python train.py --d_model=1024 --positions="learned" --init_std_o=0.00543 --lr_mult_down=0.7 --grad_clip=2.0
Each number is 128 + 24 x the weight over its row's rms, rounded and kept within 0 to 255. Layers, rows and columns count from 0. Numbers have three digits each. The size before them is the row's rms in percent of the matrix's.

# layer 6 attention query, 1024x1024, rms 0.0485, rows 972-1023, columns 192-255
114:152160160148124133105111142139135145087083159151139127144140135117115152149117145169128133124091141134132115162118189118137113126132152116152124142091124135137092167114153110099115121171124124
115:136171118185143108165110139158127157144139112131112127076141126208140141134165111105136148133111118114146163108126106153109109132099104155113155143105124137091144119111116090132164153109125144
116:127109120184142123120127128080164089140175097121121123164081109134099140120117087149065085161165158148104171140162121130107119127103133118111152139163145119114109075126160092143107157127123103
120:082151105126173127152109167141137109118112143143107128115133136164140113122116091121105159190148145133174163100143142075138101165144146122126118159166134124084098130125078110132165132081128116
120:127126096166172072132106119142059105141146121115114163147125127117123161102120071143120140142125150140118102106164118163119105135163137127145171136120128138143149121059126118112092156096139116
120:093097098093112126102134174126122111151088087128133104105132102142147119089109104124113144097103060156151114150142132126117093140128172138118114120092130136114138108119131140145091141096170127
120:177109115163133149130143121069137138157130108129140080104134124103114094106155135121100107143153128133147116142141150169147102109125145076145099142121153142142099142131171113148062129115104155
121:108082122122127103144116085159078144146124132123136144134151111115115124116151113129130126100160121132161113109151103140130141177091081150123112136111158150125149139146065144125122123159089104
121:125143085126132194137108147057108097112155148152144115121094095142146159103140103147168138138150111114135127154135138102132148148129136171124131112150144141180140115080114116118201128137130169
115:166113173166147134142121142105144169134117118135155144121101092156134130093148142125141114123133153155142127144118111150114124147152118152146081097124144090137097134073144156130142114124092141
120:087114091140096127140116090089189118180143158132129119133130120095143067144114101111139164138146205110108118120164130102138177152134150169129116133147099134163137121116120152137137130160141115
123:111147147104068178161129113151163103097151105164126111182148089153170124153150145119143118089131090150149154163151112110138117133148104096089179166121154112105132135124102099146114155131126131
116:145135103095131139084132126125143157138127133131143113164139124160133136137099151120068084120112142133128100126165105117141104133157111119129131142066150132168086133062102108111139161106174092
119:138108121127128154098145176119126144170124132119112149151153098127127115097137153160151093100095130156119121107107142057197122126122181116152112152092109152117092104110165127131152123117139149
115:122125147095147167144127125142106143151182114120156150125087139132145141120123107134121102174136114143155113106088157113145141115104104166118094119089111157116124131125100126139127166137118125
117:063124133097168105088065120070083153174139143077118145106128096133140078115122093114157140138114170125145120131157154164150122173132146136128133145090122135147124125110138157125161090127099134
121:113098153147098124143096113110152137127187135138120116176136108143120161156095141103098162161143146147159102133137157146141132105143081133175151127132176145157094121189096111075135102115119134
115:117164119098108146105123110123111120165169148117150084137131156145115109114114103136132123093129137186125194146113147140063102129140131187119100116089120135135111154110143120118093105143147118
114:126117119148115117138105173121132099148159132148100079118121161112096150106141118099147147142127129135128136152131111083084154138162131142134142133140119118177166156134127173124120146126160145
119:153140092095121123165124104167143107114119146110121165148123157113176129125111136133113150109120133125166163121134114106115126111125129111080094126144134125104145112137128145141133111158123164
115:108074129130136157118162085128150112156140088117154132132124124096137119118105176124092137132102135116172113127176131102106072113111133098160112160141150083113148143137098148103170101163106109
121:075137113163140082130124137134114092106108139127120153103143120101142147146142134130110142118107097106152157120150119134098086137150106114149129115092166142106162085103128174161163110101118139
119:130109122130103111201115126094145117152134121095134122129114110070124142154114104173117125133086114126167150123147122101125110151131151147127168132134131145127159132155137136128149137189129120
119:159150111126147107126123114130148133133117168156148177152127112146093115131101159117126138113150121153127103114128113115139120150145111146106148132111153118104130135083129135132112149122179147
121:133169104102108131116122131111120067140166101116116102146122154121110051098151119121162170114100128170112118084147158148140138158136088103129128112115157174080181150095153136136076151104149144
118:169137086125118102142091146123176108136136187093114130097124102086141084125141087147131125107104111140128126146127157135118091124158119105104106169132100150124086087120129150141104123116186130
117:126143155091123164109151118175148127158091168138120118116116121129111131105163105122111113160118110104065150091132112116148141117096149135111170130143087144128161104180114147151141118104123130
121:135135119095086131139123120095177116160139119099141156134104154094142095129134109107159119149136156122126155089162117151163123100088130148117164133095124114173146138131120104121141093132169141
114:106124115118089120145127130139137103104138114140164069151113071136145164131117154154121131137129121075099124124123189150127108106153149109168105128102128112148155124143135128150121131111152153
115:115155164095141139093127127152142085145148124111163131128102158136145142116109085129076116128161134129143109156119123129083127084151083095115131137130098142119104117113164100151163142118114109
119:072139133150128088104123089138152141112149124128108099101091130108148102145081117167167117111154130081112117154136132140163166103124107132097126135124128156132141089126130142083143116121137104
116:152130106125141147172145133148155150174159111168115115169114140117142051145093116090130143139157136144110136123102158157128045144111146164114142138116116073112121172142148121135110087132128088
120:118189110146092192138166120130105104139173180100092157134103144102117130108149139107156126090177118086154161125124128121119172120128140146135099140159145137159126113135099140126109117121130128
120:155116124135147118174096164110135140171123129087090128128103117115133129139138137134088144154144139104101152107146103139108164097100142128106138113125138102125111165137190134150142117099176137
119:121137180125104128129150077065139116125160130156132127121107159131150133150152153125148129157110121168125168091090147155172160116140145121107123106126131123140147107135147102115093121114078101
115:132179118130122121132140167114110115134136109116128175074159140128115147153138144125127102136140132113125138079160165143111167115153146119135146094107123092125107097170143129130125127154146150
114:142103109135126140127183078129068100151148134121156164123127124142127145126115116139150120094130131126115095087115100152133107163177109110099113108119120089109115136104146155159101158147125121
115:121140132133166106083084113139096133097089150142135140115119150112144158109110134144129082159074160077117115123092097099129095120117142118143098111118104159079115107139126194135121129106112088
119:104172143104115114126109098124092134103112131156062154082087107151143153106140124129076104116150113142101131137185141168096130106158136127103135140154141094129121135096099148184126148090082149
116:172122119125096148122139101176131135097129130115138116137119141112116097098114113134153116093134188152128171128134115163151152124137114151144105131119095146147147140099159072116126141142168126
115:119107144092141102108154109155139151112102178131136119114142103132106141115123138086091148109122131127126162118157161120081146129153107148142194141118152139098152161099080161094093087087116083
114:167125087178133134090143129080124129131121154120108121108137160121110150140167096141112122101127163130110156150155115110149106092152106122100111105134131118107144119155128160128098105155127143
116:122098141154134114107100141153132088117145131114146167162127134104157170127098146110095111161147156145182148137108139133134122124116124143116138130126124151145140134085138108150118125105108130
119:143111151196109124129157158125169089079115095112114165126143135170098152152114130104107184134116169120143125130148149133116132139162100178115138188130123137121115140107140115125150104130166156
122:148107136145138123114138117136142113142137107121095141120137146118073127142151106103139129089099160118145174132126082136108121131136121112131154123123141101148092160120135110156106136108182096
115:081101175102136146111134145098162168137143138122104152116077147111128075147128149133115142132137133136122116125144086126112135124183111190145143075107089123100099146150132171167149182124123097
120:133150120148167108110153138166111121133125131152116094125120128093063107119162127148105124136108118107085072090149126136143141088130100113122117140155118157127118137141139136158148122112154111
119:103097121145110108138143118133122081127099101148108108125137134090145153108134087120133098144137185127145171137093146123124141134133154099132132169103156138146131126135136159117122157082115134
118:148165119157124130126119142151133162103143141120124155133100108129082118112141108103092144097115114128102104144153149082118131110128131154131112123123146167111118144166149159139093104137129152
116:134118091156118103167126083090114145120129130134097129130094127118111130120099099159148133131112154132114105126124162119142140128155146076137120138110132159114144162124094119141091126134129084
121:112155121168128150137120169135165093108130117144120119176105106096096178130073125156141130125108121151111125155142108111137108177134144127168102137154121173091139113116122163092149140120116111
113:153155149134117128130153144096124153111103137125128111090153098127076150089137118106145095150131140114116102109082137145109127151096144120117155098121088132136162169180119115089146082153146149